Weights of a small transformer language model: 11 layers, MLP 768 tanh GELU.
Each number is 500 + 25 x the weight over its row's rms, rounded and kept within 0 to 999. Layers, rows and columns count from 0. Numbers have three digits each. The size before them is the row's rms in percent of the matrix's.

# layer 6 MLP up, 768x192, rms 0.0898, rows 262-467, columns 128-159
089:495497510515492518476493500479515489474453535523543496483463510488501480475502519496534534505497
092:490526498530544508506507500458478528532495513491575511499502512497451480479533509500464489517518
116:473504501503480491505475466499499456474511528494480462555504487502494495546565482525509450522474
119:466504508565486520464502541491509483479478506486536516506459514512511530505468470469476485498562
089:484512525494509536477510503499469574450523533474532539478457457478467433544518432497536474513501
114:489478527464518541481503517508468484498508520492491511461495468516525455505481500488462463503541
084:500510499444496485508498520484544511448496454526514472505514507528520480488538471546527493508480
088:521508481507495507514461464412477471510516488484543496551542514524481506494504530495516519510512
083:521517498546508511483501532509499486491525511523497528518523487498485494473512534497497522514562
082:498484521478499506472501497494494490546518501509528473508488488508526448538479511488469514566526
105:476523519524474519502493480489495498488505504502467479481476430483531509480489477490483514497523
102:483524476485491485496486494506498486543472522515537520498461463468479488524544488527480485527504
115:510453466493524480512496528519524474494489561482511523460495489478469515519534519516463469505512
084:490469503517513515498520519491492510495475531496461502488486446464499438495439515472492519499534
101:487474508489490547511460540490511554511501465497506536472489481511482519522513518501497515530552
095:462479485507452530464501559488502498490468483471546526478448492548513504542468472513510487517537
118:488460519527529514469536492480466473478525501519462512490484485483481473498510468568473429501516
111:464509497493488463503491472477477487454491521517454513492488438475456519526523526569534466487500
133:500548544508522526488498462462485502477518526481523490492489513491518480491500500531476443491525
082:487450475546541527517499500486481465470475500487504516518470505524454471502489504481462445508529
095:458504522486500520476489480489460487479496534491474501493521505489541532473520484493469535532480
105:493510487523474497538482537517497469540488509477479493494469461484484463492517486474488502509517
092:482508494530446497504491501491498544476523514468479470505481509476503453527478518510504477529490
148:469485485494539525474499523466504486532497500522533520510506464581459481564499439545488462507497
119:453486479494500527478520496474485494491521550486487523480498521455508496574566483445449504502485
098:489501479489469527502502509500536515521507516521468503490464478547513484488525486482515543538519
098:469503483466557506517484523457520475472498541523491545481474464536519501531489494523472462509528
120:480505523477461531425513520500524485489502518488493488489504458520502475492522476546523474512512
094:495551487496517458524492516496506509558462506519484528468484502490507479489593537532511508528518
098:483478502519525509497520574479502504445497513490465526478500505514523430462473479501503471521572
096:497478532507500493480514473488495483448491521480506497563482460510505527505554493487473491509465
095:505524512495510511493472475486492470538503480512548447498512497518520494533496515492483492492472
103:485451547481483471493514496500473466486516523552496488524473507491490486479470500515508480478503
103:468509475541519471499482532500510524497527495516486520484513458519495483484506479524523473507483
098:494514540546445441466544526524499493463493501491457508466492497499506501494464480495517514505542
077:497518501496516470506500473483495501496494471561511464488507512493500463508503517526480498501544
102:498480508535518523511514493450479501470509484493512505507505418525514504505502492491498503513515
087:511546522517485519492488480535526492522497494490506476510465507495515478510526477501484481511474
095:496485478520536482528506481501507467516484564543525487506481507445512538526539509510475540515484
092:487557534486482529457466497491480542479512492521521497501539501504513457475504502513519481501481
083:480476507562447498500518473498509503508475509480485467518482481491459503536498481502528475538512
103:471526484513504472502517477476476445478506506520512529515469445479495509485502483477495507506492
097:515542485511486437493522507481487508526459505547498455522512505499502485497481433537555498517464
085:495507467474493471443497524486451528528504467537520509497497486496501485496510467490455476515521
115:477530516489517503538473530480497519506510473513516500461508506468460497526504545525484505495503
098:446454484530500476508470515512494487493467509475553469514478522535508484500440494503454492550506
102:488512502495522471499483481501514542513518554504452475450517474475472500464457496515499468508494
083:468500517513498478486498475467524480540492530469498474520496490506479487566534477486541482538495
084:473524497483493524493498507506512517478466490523518446504495504490465478548502479509509485538501
117:463519546491497473484472476476477501478508558531471522502452454471478488554517500479481498502523
085:491525522503542482498502521486470526510516526515513459499517515520485486509562503532490487532480
085:458488502533505482502499473479493522483497498493506478447504480486463471494478498518532445482501
095:509510519452441484474490505491516500454490512509509514498491542483512498462513474533506481512540
107:492513490494480493465469492517531463466507556550477489517485527516494493525505497524522496545486
104:494536491513501507483476494488483460488492493484482495481490449495497478494520493503473503508549
091:483465509518514512506541518492506495479483537479493524481487452496483494501515422504495537507510
100:506525473496498441455530514501488453460489518530503459499516484502511433510506501531512461504498
081:496520470507506488493507502488478526512513509509496508496484517555466514491473494482521464514488
108:507478506492525513477468514488474495509461456479487493509505518497516493510485467457521480521526
099:515550505451492460466508457518466538519450553491461515467451513463505509480477485493500492495512
077:492506525476519514527494478488499575532514486495494469474512510506470475482515500501467504473505
084:477501516526493517472524498482469556520479488495476522465484494480502491528540434504484520509505
111:479506447517484507518508515482488496506516486490510461461457497497524477477495548466481489502515
096:491468545520505495503502503488487510498558523529495519494516459481478444503508474491550480539504
103:519502531526501472501445537478447481504498521524527530483505500544492513537469511503441513495514
107:491504553503427482498484520492510488452560490518505521443513499530485470484498476477475508486526
115:468508528503503495462460517477509481464534524483490568500513518503508498512497458526494483524502
102:519484500498479491497448452506479474457489513471539491520508471511524511488495480564449480503472
099:485488515504490522484476520485472510491521496514458504493505524530487459568471515491452483493509
098:502471490491520542516475487493534511512531507504487505479502453488510503505483488517509471514534
108:510490516500506485508453467482480484459510516532500505475508496515515517495486486501498520495510
105:482503501503557502507505495464470476517498517534464539509494469495503499526506478464476492497510
082:497531494491470476463496494470522470459535497497536536490482478527524515520489503535497523563520
108:484472521494477460500517546500484461494491549492484538474488470495503493513493495527505467505480
091:454487516494473501454489512481461518517531531511508502488496475504485491472501549476506486493500
101:511470525511512459483530487502486521478476504522559488450439505458488507461488507529527484488542
101:479474494493502475495513468504498535499477556476521534527476505483474505478513523482498491501485
103:498505470509494487491482517482511511517475468549509458447509473511434479485495502498483453525482
095:487509492505509464497445517494500500531489477545508487545500494524492508495523535501492495501533
106:484510555548496495485502487465491481529476521512488461524476522482525501500507517570489488526541
083:487536577542511484499494524491505503463515510525484420490529521517496495470491518510460499523496
090:465504502528510479506500479503477545472506540493477512512510508496458464483533446535532475484542
102:483513526531482516510500518507509536510468483488478429473478476495488510459479468530459467517510
090:459494524539539494490489538510528446443490528475511519512468500509486507511490463524447499517457
082:504482534469492484515523475487484509468529525506471493481489457505499513549507509530450503557483
107:449507558513528549502474517475461499491492504518499505489471480497533506502496478499511448516554
097:472475510498545503495510544488497555477527487526503517490470538502491468485500490507485500512468
106:490564482509525507535542501486476466496519501472507554509512485552443488496494496487468459522514
096:492486487514469513522463505475532499542488487481480502511467464566469486482516490463451518560485
094:462512466479531498506528489494518495488445491504524451527481487535485453494436481474474486498468
089:510532490503526433519508526494479506508462480514535451512517521543515454488520465482510472547504
084:520498544511471462509495501491528479512473491472513494503491519488467494538522450485492517517503
103:486501491525501564498505524502503550522488503505508477449482496495483449486518432529484490548558
094:487500483485522494520524513477508561512511464530500524482507500528472510510457524491516488507528
098:479511510519509475480506517494444514512499519533506505491493486495486511548540506518453532512467
089:500533488521472457479535528491464522487502511511488475538514512513463493500526521534510514513485
106:500523516497528488502459546494471516483544521513496514493499487489486495494509468488530449531520
102:483484550468491483468513490470468473468521502523498505505507531495494495466443448529540458486484
096:513524499491506449521486498503517529500500454475497482518516508569478412498463471493511478546467
082:493562498530473481484515503467493481493518554521482512487494476522457486523481479511508505573504
107:514538512532520486504533508492504523495502498500496482496474434505454460501554472499475477534488
117:482484496551499510497503515478537534491479507515502483477470526461425461471476557475499470504566
097:487504515531466470544496469484523469467467498496464486519466523515472484498512478505429491547459
105:470515487533471481492526505447497515501484527539496497494482494538449520503500488480500502515509
116:470479507509509507509522548507494485486517515551512465464484476542512443546537446525464477492486
084:487524499467537517524508491501490485461519520511491520497512527493465435494505453508529487525522
088:452503466497486558514512515502495489474476518485506482502507491536478458492523495508484493504451
109:497491509500497468520469509482514475511465459516462491435499492530523458492506527533490469518525
086:483514500484482489541475448484495525452525500513519470522499474485461466474480512493479438532501
102:495518520486537474499494497511490527517481503483518538465468492477504505491483478551472487500492
080:507484523491507496488481466493495454546473513507512454539495486503470486509520450526494505527487
091:480467470490529495497521500502490536492479540486525511479501501541510540510478534500521480498519
102:460529494531510480532472499490491475519480511497522509484484495483507531537512509515488486493502
094:499501502469533478481499498454447519446494521499484460509490515519494504496531481524500499519499
094:493513480526533495466496502490501457507496510501479508503472481551480522504491503522503473548495
096:494472486512515508542467540481532494484504490548470477523477492535476490503515536516460468498504
091:487511495475519485431500505506504492516480541528521463492477484490489516452540505515468472514476
102:483478500532471509449510509500518508470502528465510506458496518509523479474491472531537497480489
096:487479510528538499504554540494496465481509518499518546494482513512441533514547481495494473507474
092:494522510502529463494522547503472511511541515527537478482485538540492484495441518473508499517529
109:505485523546522495470488501448484510464463466494485529541479490544475457547500454499476504501467
087:491468480486537446486517490487515460467517522557497587516522533563495492498500506467519463530527
087:507482499489516478508562504457478543506507486516547499499532487499469502516482490498497506514503
090:514544474445547472510498474493503533471537517513494516503519518565453480486526476537541455520480
080:485511508463504540499484473475514513482492506529495468487481492502486488544529498543474507550472
091:492505518523540475482497560497493484476486494519440464484448494536520456498499529530472494560499
093:461503541536546510480489567498466515499455483480466508524515491469527492513490456535523513514544
075:496496489512522477512484472500527487479518511508509466470473535501460480519498516531485500521485
108:504528531432500521456455486480471542500539523535485472522476481511461420514527450543488509517493
093:513519511534509531471511503520523486521492515483441478476476427497506499516496457551488520510505
107:497479507524512482519513560498507507509502483509477497492490493546464506568489463527491521495479
102:458452472484513478502511475502505509533513559497461509530516458512470515470460496493502501504491
093:501505476518511491464496542498475470512495482517456501493519520529485497512498499519521506499527
086:483482469479516492517490504488499528477498502472544532510504478494490526553487435516522477512510
094:477524508503548488528515504495495540486476497481509507493505546512510470499493451526518466520525
104:506548526525522436477510462472462495529517523517472543492476485509510530523506518487487518480509
095:503542501494523476457494525502486537495486525514489516510492502505523511462485505538476485509457
119:452552498516511524490470502485481481494482531491476486464474509519528495474540486525488441511543
093:465505542470484507508505491483496556497459505499505456492480435469502500506503505518482540510481
108:503535520492523517516495508479516552495514484528521468472507462477462486518504508556486475495491
088:484508502484492509510513453483496529491503519490488545500469494525467503489505523461498508483517
087:490450501510537515488500503488531508490502526512497498523499541527500469481507493531493496511548
103:517516501491565489473485487478506483474516471519524546522501519513482511523548485550483532514530
101:486521522481477474509492513454441470518526553535469519455468450508464488520532499532467482496496
096:490500506487544492549517486486511542519508477538481467489456477511456457492513495477489454519501
112:487495525508494562445513525489479535493517530477480529511456491497458485502480473555478504493517
093:497559455529472481552460552507497471469493532493516479474495468524482495507513515545494500526473
113:510517518513489483473492485510475499515499511469514509497467515477482519499466507500502488493549
109:495496535510478498551490491486490551487529521522455475451502474481507491548481536533467472492479
109:480478489468481488520474502505513528524515553488479465503500483512530473475508512536513479538460
106:479475503476503444503500500483526510539472507514485506528449488515531507511554551477496505489478
081:470497565514500486542489506466518541507488463534488453464511500547494506467502499473447507550491
096:494525470488522510496540580488515485517513529524502524449525493515506462519479454491475470511512
105:473496481545483499473480519495503530521504546512504524532520456525518486487500522516531495513509
112:498477543539471488452501546503510501478442501477452487486500491494480506453483468513541475515538
101:499524537502473504500506503472476546464487496499484484500451495488464445467520420519540495496499
109:495497502498491527474507477497482470468484516516545470487511485499524453522511473524470500528459
102:483473565489512532496488514488461562513521507488529501492463481498487490492524525464495475500491
117:474461471475472538502489469471432521513530508553466523492470440508501499527489488494528460495495
082:465446545509526504515532483467489524517548536524532497488525465504514502529479501488484528492527
084:484495511501506521475510529491503531471526485519497473485459530524473519490511438502484472503505
109:482506477473489459493465487492503501513484537503476474488537529519464525504474488554498497509496
099:489480480493542498502468451512501455522470520486469526498496506502455507491501487504480494504509
091:497486525461481544537536542486515504421550492480496536463486464494480505497517498574521527519492
089:486517496486525479498494503472463510499505496527501474478467514481504494513563533480495477502454
090:481468500524538494514483498490454489444497514534541524497557495532486510514511472499512473506501
101:489454519495524493485547501480498527515516505533443501501523485493499521528516510475482507531468
097:488498488513486514479473510516525492488472553483557474487546501526507509513473485479481454487514
098:484488509499481499463541554504508505509501484527492510471511479521455510494513489530515453504522
085:503474487520467462526521484505510458512477574484465524493485522518469511511491467503492484571534
124:435520518510493492493448498487475523497507511477507470496459484495490464511527449484475451513497
096:511457492514517463475465518513509496455496561505481499458470530496548499500536491541445462533479
095:471511505508472527507504521493516522493516475504532512515507522525480508492451492482528493534508
087:525484491502547454530517496492483513522502492517501498459514491493521524534454512524491509502504
092:485503478507486536532524535491528533439536489553516499460519493542484438484530469487529467501510
100:477469501521493524431531493503543556495480473501513485473503476482466496520494453531491521503519
096:486502482492589507536508485509515448498522529496487495516515448501512506500506482486513471496479
090:452485522505464499455460509508512549504473510465481511484457478460536509472500520496503493504490
086:488527503476566478477501483509507499469475465526511522516501528542511497531465428593512528507487
103:490497508492462461476510470490476500465470547483509526505466489514517498485500524445528481489490
106:496531480517525534499501516508514560497528498550471512510472463536456492537487471572504477503461
098:479475523532509473506491520496494531506471534538508458488526503469470454507505438533465484519497
102:508543489480519482494508518516498505508538544528474501476475469462475473495552492515500468490516
098:452555517480498483497504524489442511514483506470517500498469509540490500479503446499512455525540
090:468446466491501504427498578479491530520463514500534523481476477484512552487502521477514470480566
096:496526504525482531483445484503527484516518489492527465484504514479488478519461501512468489503458
079:516521557518475489500480487464480501474509495560511506509480484519510474538536520477520510527493
120:508494508487504524498485547497483489500521537528519493520484497497514536511523479539480529504481
092:489484513494499508534484511482484521496486508482470536472463513468476498486477471516518486531496
122:473492496510532481537503539510492516465484507514519481488509487531495456496524510516438509495475
124:472496509475481512474485520480460474473497466514495535493454487514484480497529475526475469510490
099:491524476480494502514491472493517517509528482474494513513464487528504477530546510505441447512498
091:499478475507515480475514502509512509512501519493476476474535517486484513481467463516507465513529
085:490550489462513497470498532482509460501522523518486498494490532544523519526464514487488420492515
095:508489485496544496495528472480469519487463496517502532506509449529489478507476489482482499500502
088:475499481501502549525502479451541486494541477524518487512525466498504466533584501538508511512511
109:487500556499478480522503490498510491489509527488482471471492486476438459505511492525483506517471
094:483511484514532464483485521474494504486480509523488497532491469490512520504516463502495501495496
106:468574520543500516481509514488509482535464509501476505498459486561470482474503511483484491521470
109:514505534513524521520473516498508480507484494525451529516462490507484483549501472489518524523479
104:497529488500485524530474580466509516488477487496520514481476455491491489527479504515528505515567
109:458516543491476502465503490497498528477506512490486531471496521478508453548492459466499460545481
097:499484476496520505497474540509493499477507519497478471473502495508484474495457474474526428510515
090:498521472503495485527504538499482530509457473456476488509531506500446471481538522501509527540473
113:442474500495502502438462447487458473462516492501472528513477473551546483509523483528491460519485
091:488509517496533473501480532483465479495500475475469497512481477523507493544514521497500476513472
# layer 6 MLP down (transposed), 768x192, rms 0.0756, rows 262-466, columns 128-159
073:522534518519491476469499536482511503521545557525519475496521486535494479490474493488540516482477
099:503474493535430514452523483389542492484495535528468486510485520547499502478474500460509518484531
115:507479509484467502502498527521462509500477509502499528504513550485434477497546502562506491495520
106:530516471501535528492530488474541491484509477501489471482500485487518490531524541463508498491485
064:501503448511498461505547506482504483537519478525479471463518479520459503480529517439490528476488
128:529507494462515468466499518517520513537487554504499489480426515449514503467505524501504518490493
083:494540458472472460486536481447470479485511515493466568515514473503492507481444493493506491522526
101:465493542509468447491505532554517557512511553519538526452469477515480504510475489527514484497533
085:445460494430523497501520480513547520480494481476476504488475551516520492529467505511506454481534
064:543486536509483513501477530503498493512488508504443476512511497482472511478501491467532540473499
097:502483503509494496510473470432521494472455486497519490516487478478538536575487550497472551503527
084:509531494534494532511512499486489496521516418506481542504516492506496513464468519498486508487433
118:491501490518472520487472469576517506489507470495491498519536464495505487525503484488496502508490
090:541549520478501522490459471481522476540497507517473463470488502497523511517537506540523488519462
102:560467503498514510491489486465541470530489545481509485484491530491484485491487491507477465503479
105:501498538509526511517513442493507491478515483483461524536504491483500522519499490448535493472468
124:459499493521480476469523535515515493496539480437499477513525502533474498506533502442491512537507
117:484514532481498502514495475495488483462524490447497489540492492506518510514545505530519469466516
171:509510521463501477470479489549504534514537474500498490517511524546571498520527476484493479518462
081:554530541466514523462473514471491521532492473540509480468546478482501484551505478532565462466486
094:525490477548493507511515502477549470482524468507507475503521483547514511466503504532524502516512
119:516486528518492476486531543520508490545493533474507516507513504435501477535489479490560491514495
094:520528516520555488471484439519551502495447496485525485502487506446478476486509459485466491453472
193:508495478515490431564517518544524487483437548461487515486512481505466497481506452464482526507463
127:533482547488522464428539506478490442501516469523462464467476487492487538503512550539536454522494
084:500461511465474534479501474483467508465476465490492504486475547489512495509528517489490523495506
098:470486490479486492469525465451456507456501462503515536496482499524486488467512517482450505523509
117:510490503486464482521526505482494478498512530471490446515476467524487491496497479495472498514515
086:503544482517430459473498511455507463482504528489524501531542555489521533509459492502490515509497
094:485525473515523532536514448529439446490473473488509457533509507482554494520544521508522578487499
094:502499503477532507512520466529505473522498503486464535437530501494473465480498519502514454513503
095:482501479491495531497486482530510535485483499520481526457499546508494514450459499539502455492489
117:494551450514532506536492478492529513518484511484484502544518514491514508498480507521486513512494
105:512494465468510486521512542535508483498469520508478477529500549463512474494507504553521489505497
100:491462532446501506482495477485528533454492564468504468487499515482476514498518472556474483487487
075:480473502538486545482516495456529461516505466466514472510520495484466483482510451487492519505471
101:527473499520507486498473492538514526502524491494449519546517504534478497423509469453493499514491
102:474432485477516496510497498498432484505514487535514492484541482515531513500509530497505467501487
097:525496502483485534514482516500496533464531466483517512530514516512515498484489489477497546424460
090:468466490546508452524484461517506496537486537497486510514501486428480554496559491474529493555478
061:495504469504488486504529508481490532477472466482503507512498484535490482518459520471517480487510
097:504491528521453471515518490459511490522474480548467523506522510554473485444521479496496530479512
092:473465545462474554474462503497505515473551497486488541488500526505511482501472474455475509520521
081:587496513507491443510506539532517501497473510512480487469532495508493547501534511480472504491502
113:523504513464511501482497546514492486513485464564527489488508455456531511478482506489524543468504
098:530497505477514482496558523494516493484517523496481456525505518488487479520544550474511483511508
107:517460458493504497485454527460518500515517521474519503503499443532522521557515523490468508503500
081:518516535489476519459500511508529495523487533492477503475478476467490475514516458487489533507491
090:508545533493506518490454503457499510493499527518482473490475474510487491551514470503485488504490
120:495531467465528496502520540460519486487480494527505501536504506444519504548459489514471527503503
097:476508497515463512522497464408547474479519475505467524533478506496540521533485469448527526473524
076:459494508474532489525475529499491460513505523496529489459480453524502508499513492524521498521517
089:526558530512491457490487463474526510524529529429468506499508514498506507459502505489493510487437
103:511518480463509576501520485472428517499531473501506561527457514542504478478528489476497471537508
093:562508499475538465474490465464485470478530558491496559507508472534500526499489490519463482508481
086:515552497460468501491469501449521486530533509520488462486523455462513512536490494505523508459540
105:498460539532483494522490517517528508534462489507524508501480520485458496501481491498510475519520
086:530542522528492504520515509453553494497468474500486493500518477476500495514523468536462533539470
110:528493492462514512468514512476530512489430474514490494533492535513532529532493494539507476500502
113:482455479520480538508509506514508498506539453488531485527534502554516497535503522487507476488477
086:564512519532483520502504505503491504491496485514518475526486474512515516520500509520518511510494
081:534493515485479512496514462498526440525481522515486512504461488451447514492522513512544528533474
122:482558462475516555471545491490482511491495500482496504472436516485518524520448521465484475520511
100:502520474489488566483432458510518558450468471512483495524460475491507521541508483534461484515496
104:510479526459511433499480529514462481471452545472540523486476503504491485477520498512527470480484
114:456525463486534530491475494471486493484533458491502518467492528506497522530526459509486532507479
128:489526511504514512493489516469501491494494486497509508509490553493515500515489512511447460462491
102:456488514501485417506495505504541530487504482520480490512525500469510491511519533463553516515529
101:485540520505489488507533517523480515480459516485500552502526465530491473479551491520510508508483
102:517483453506501503484517488396505481534486531495576506509525507484484491512484510495483508488507
111:483516457448477536490483516411491510491518449468489478504519522515527480535503517510497472466531
111:515526507516479536474481482437479506487511446510542482546482511463507466533520506491474525484473
087:510526491516531484492522493502488533492485498515468487515484534477469497513478483456466459483492
117:484503479508530554496479499489494464451537459498476484510536532470512480481515504478528512516475
095:511465479488503499511510511477535495447508514519470550477539481445502503517510503558552491500445
097:507526448498507498483495556516488517532487512549501485518504518475505481496523451507508440454446
089:495481554467494546461479509518512497469504490503506477498553483523485480517524507519520496529502
099:524495539499507470522491497500472506503443486452503531522534514522562541522477505514510520542483
080:516509499467473546512499559508522516469524513499470500474496465485513512504508518479522523516494
101:500508481500492465568521486469485481491461513499520512539483508462505493486481504474482490459467
070:536468480473553487502520511459538486526469520470485485511521512516500484498514515505522499482491
078:515521457475497482506508463449502512535505477536517499502502496508484481470550509495502508490516
101:529458512474506524487458500472524492497481533481511481509516507472502509546451502501527509532419
089:517484524478481497520574501490498500481503488471502528479501475535476530485546546537542466532476
066:517533489539499495492502527434485473541479501484512507541506522472527497472483506493531441489474
104:502461476523508468509470518520526491509499535502481496514509471456514482523513431501476435523531
094:482528503472514539489500452555479476459555504543488481517464500485462537487494516507504470544507
096:518536513508498455514513531507464536498496496444456500452513486506493516505498530490547520504492
085:506485507473497471507506496489503515514481451510512470508526532490527480513524511466483518555504
085:531527497501512514531474471473495552445514445509505538499487521460487499489514518503477455496504
086:504498530506496512484553477490493527485497561506478502479498548465505508533498475468519515515476
078:511497524518500487508515460466524468489525508498512517511496509468499515465484487495448493499543
106:484498544442493417476525476526515471487470532509513491496515484453487555493498577470540482516486
097:523547540513501486524516555502491448517455494486523475536503501506509451516517524496497506491464
106:502528483501488485485479487430502469501516534495518459513505451440437520494434514473514481521529
085:513508476506555539501500508515495476521512494496538502499482499511568460501452464456510509478507
126:490507479532501506481457505526525504541520515479528492511543486511523479523488516499522519500520
086:497515480516502497486506538537537511492536466514485512477473502493501507546508476529481530488463
099:485497529527510474480531552523547496478525559539482502518491494485511522495510537471541466533497
070:475498519496490502494542492477514502513492483499493482496484475476450453527515505557492545533508
101:533485524460508509507500492545488515521543524485494462502519537478508458515524522478507472564522
121:520514506507493424495525543489471466469477542500509527516548406538511524473492482544533539481467
097:543504505476462501514477502464508494489532509501499503469476520540512526511482479517525526483491
118:538491504518524500514527496487478470456512481488503491461507492483522452489503474517500515493513
112:471462506470544468505505525591472513518521536522510452475475483519515482527484492524496495483501
069:520519520485487458508507511469543528499516500486509507533540496475520443489525543508494508527531
077:479467514529523463506485527576525519494475482564533494521479472493532493500523483513504500501459
119:551527499484526489515458523530533454480478521522470516500494494545533531496503521548470448470496
076:515510473513486495467515509455483554505502500503495500492499461505503497524471489553507500515530
109:534526508494464521494511464488471469502467496528504479492505495524515497500505511497485480505448
068:516546490498499515505516505460461513507540483493490522490509506514527506515475514513489514445515
099:505516540514499482468481468545475503519454509532483490531491483491493487463503490545452506538455
098:510498509538466500508490503508492526461483446471463518525520501535456484487524484469471508473494
103:485528590490505531522500491505517530528504511475536507511485489531505505506498517482473529499482
066:527439514476478503523501485512509486468524507477497513487511514504465488548550474473492533530486
097:523553485455521522500503506497513466484578493509479492506477503481517508499501534533488495466490
081:522468509503501544567501533540524483490497485526487479516517493497554473491475502527543494516482
094:515507537445483492523505526494482491504470479484483512522497538488550471519484509499473497500536
077:479510481528467527549464509489504523525506516497504429481509504501505486510502494501502522527508
097:502527511533493523525466475492523515522540506496521475491437460433496529516546448533488529490480
113:493511492517497498488466573491492476533512485497563507520485524497531489516491496513452471504501
092:530469537460517564496495497547493515557497461464476465495517524458491474504500461511501526476500
090:522502517475525467518461532465550480467517556503505514502506479509533514519555541511516500493526
097:480476540524483503450450476525506505481460469508484511490513480455540509537472504473482543523519
093:527547518479483552475465484484528505498492518517468471484448470498485491562526482520506494504483
062:521503471512497504491470530500508515472512473489508545503496491523504518522515516489497575497507
091:485508472508511488481468480509489453523487548518515518499494499508525504538520496527490469528509
069:513487541527515509482517486487506502524495514462464538514509460515500504512489454471512498473485
109:541522519529507488503535498503533494512479509468474476491535480493490481516468519469479505512501
102:504469502439486496493517504478473522458504517476510538488510488497496519532519508478485514462512
102:486478469513495464520493444523470491483509537520470479508515503454504505486547499478514490518525
105:463512546501498498458508504514485498504483483533512538471500502514498458520492546506522482525503
082:521535480516503513444504476431475528441464467533503527510488511523497492518450505526501501497536
089:466458484510547485516503468478508476514496471510510509509509517484479480476505523474489482517460
078:499507452481471474511534487454514448487478502491513487531484449424473510490543515457545539518456
114:471448467483474519510516515486523484503547472463557492464522484531471479539486508511535511523537
089:476488501522478542519529517514529476489522524491493515534513483470502506516511493526458503499489
135:479504520495492506514485550540494514500522510461461500529513495531540504495495471458493490510485
094:495536485496473527479520511475471489511542526493453497512461512518483506515534516433548499481502
114:478476450540506480502514501490529434531511489487566508550488532527482511460503503498486510482467
091:507501452509505449533517553508525471494439527532509492521483480510520496486483479502531472509472
069:494506484499516509491507491454538502505514482459526497491497478500493505527538525479466508469505
082:530496492518521456472549528483511530515511527458510512461526525539487498488467485505509490497473
112:511459489479547473527500478527504440506509472451551492498537530471535487548488482523553489507501
093:492482516479488490461519515492533480442507499497510503519526489483502511504475491497535534504503
116:516504499529493466537522498539504455520483497479466470474520536534495527485469512499500481517476
098:497431518481515498495505473542483517509506467481500514508525495497550517478519465459496476500485
112:496521476520512492472499477477463504472478458500524475525484505524503515548500508514498480478514
126:525503461495510493468505509511514441546457494538501499509485483502497471497446480492471527483485
124:512543494472500534485482504508485510481518490433492485514491494473532487509493514499451473472526
114:513475491503508496508532527508480516520454520506524500494495491546528532495507499482489488516456
078:514489513491510523481494522467483499495490470508525520491503525507484512473450495512522477478525
103:498479566468521486497512524491531529464488510493437502517477515447494499448504500472471517532487
095:498518485486504521506466489476472534472539525553499495485496495499482513508495506524491491510544
109:501510468469498543496545454503515515485498477521470488529466494486531514509527492506495489472490
106:486470479472508476519505507476515476517561503456448510526500517533508534554466504546468489525518
116:487490506471532528489520498503496483487546479521498525496479481500527483522485482471517468476506
090:493477466493469534481548457461511534468533522524453437531462476502489464535517543496538518499538
122:525484510523537480467514503486521499480524511521494504547457477507477490519500486506466510507559
083:472480475500502501496506504524513491484497478494529505544503486537508466500518524468522432502476
075:523556534498473476521490455456562491519491486487490524530461484463462467525471507476490487503478
120:475519501488501567500502521464478488490534486491479532484453525574499456518506519492460505531544
099:471493522505499480514507510537541468491568509532492491527557508546478459467528544478482499462493
082:494503484531534494513496526484460510521490507482482499521484530464477497479476501474510470454481
089:485470500526492534492529521506524488573527487495493506517524527483510533496517503473461510539511
098:524504478494499509443529503513490515547506492517507488475511514518481488483530537485446526479493
071:512482535471492478500561507494545529525536466459486504469498516472483466534475514545545513490557
093:499535517538462510485516525474490506502474448535530485498495492493492473519490535444493476479516
084:494498522495498468483490454482523500528523563478525528474521560436508480521524473500502550531516
070:481482482519482513483512490481517527523517474465488498528483531442505497509521514493550492440530
129:479523524524512487469514514466456515510557469515527485495484500515492496496495515461507493548523
078:528502507515470503508486531512548481458524519504516503514511512476478456511522523473550483498473
097:500520511550527502472481494482525508491504489542523496476533509523517457550492489532475495476487
099:480498511486444541502511498525506515455451482486448504480466494504501436529513481496522457556493
090:496490504503524490499505509569488479468528536544504493523492485515470478533497513569475505526481
104:547490490488491556482513479493491524502496483503505533508455489510459484473499491546534521527468
108:482531520472484451527481527516500493484433515485448517479509542527507525516477528488500552512494
095:541574525485491478484477493520491476506486491530477495482493532447466481486529470497487522524510
071:510507510469431521507541542498545497489520449502536478484499469512513485458485533480469520450507
101:495472499482521471577525472520487541482505506537496487462515498544458483524490508533538469519493
113:510491499487510502502466502497514462504462511479518518470496492469496510521489491502494521479516
103:488524450492499539486494531439483511489512505516504465546509504511516491507490521501548487493504
111:518493470541497482540512524547526470484523524504498531557514533541512473514475504520537515481466
087:501502502505523492502541477519505497463505503551533528503487503481511516527506528493485448503444
095:522489464481498511484507506502503467473504529521526498478461476497517475469543530508480494513452
073:527500543524530505484512513518499494501540483469551471509499482477473477468496496492533499505524
077:452512496480489506516511506504489552485487509504504508507496517524516510493453495492463500499542
124:497458514521517465519498490506477498470470511519525514512552509480529472460472479468541473462488
083:491499487509498504491514506519531508475443499455501507530521540530457541490528514494480511511486
116:473483486500530490499480539585479509475468457514543490517501495521491503473466485488498520461503
127:520507477519491509453524509466509526468502528486516457460493508520497480488517496511512494496532
106:541504547540507479526513566509497487564533530530476458470530532502455534475495512519485500469478
076:485491493519475515492507522469482498511456470492542473480495442528487473477497522542458501489500
090:534516533516513465491502475534516495455468507502485499522515480495459482505542454521495502508452
107:479463517485515513528500480491547462515503525510466460459531537456525485500509518500495496473494
098:502489505533487492469538466493497497541505455486512514532475495494508533468452459510500506506469
114:558521494500510474490481507512508515533501559531515545529508488461514516426512489532506491512515
095:494472532472535560456486467521498540494542519494475489477507509498495492480511502479456424528517
099:508490476499527517474468537528529459532464496533507472461506495463492495499536494508475495444520
099:559483549552472473527513512527478539489513503503495506479513566510463486491478490524470477530517
094:531495483478517516449498500509518476502482480516471524526465467502507532469514466458486511470474
103:509515532513487521508518532513491483470498482524519507500503500520526519502537518526469468533499
096:516519545446515475485466508569556504553535515503542493479505518464528484459523496500497494494531
084:497515503543484481454557486478524541476509514473506495486514552469510526521480507465493432528511
120:481516479495536445513500555495481480506514478485482497535512485534478484466460472494557528571510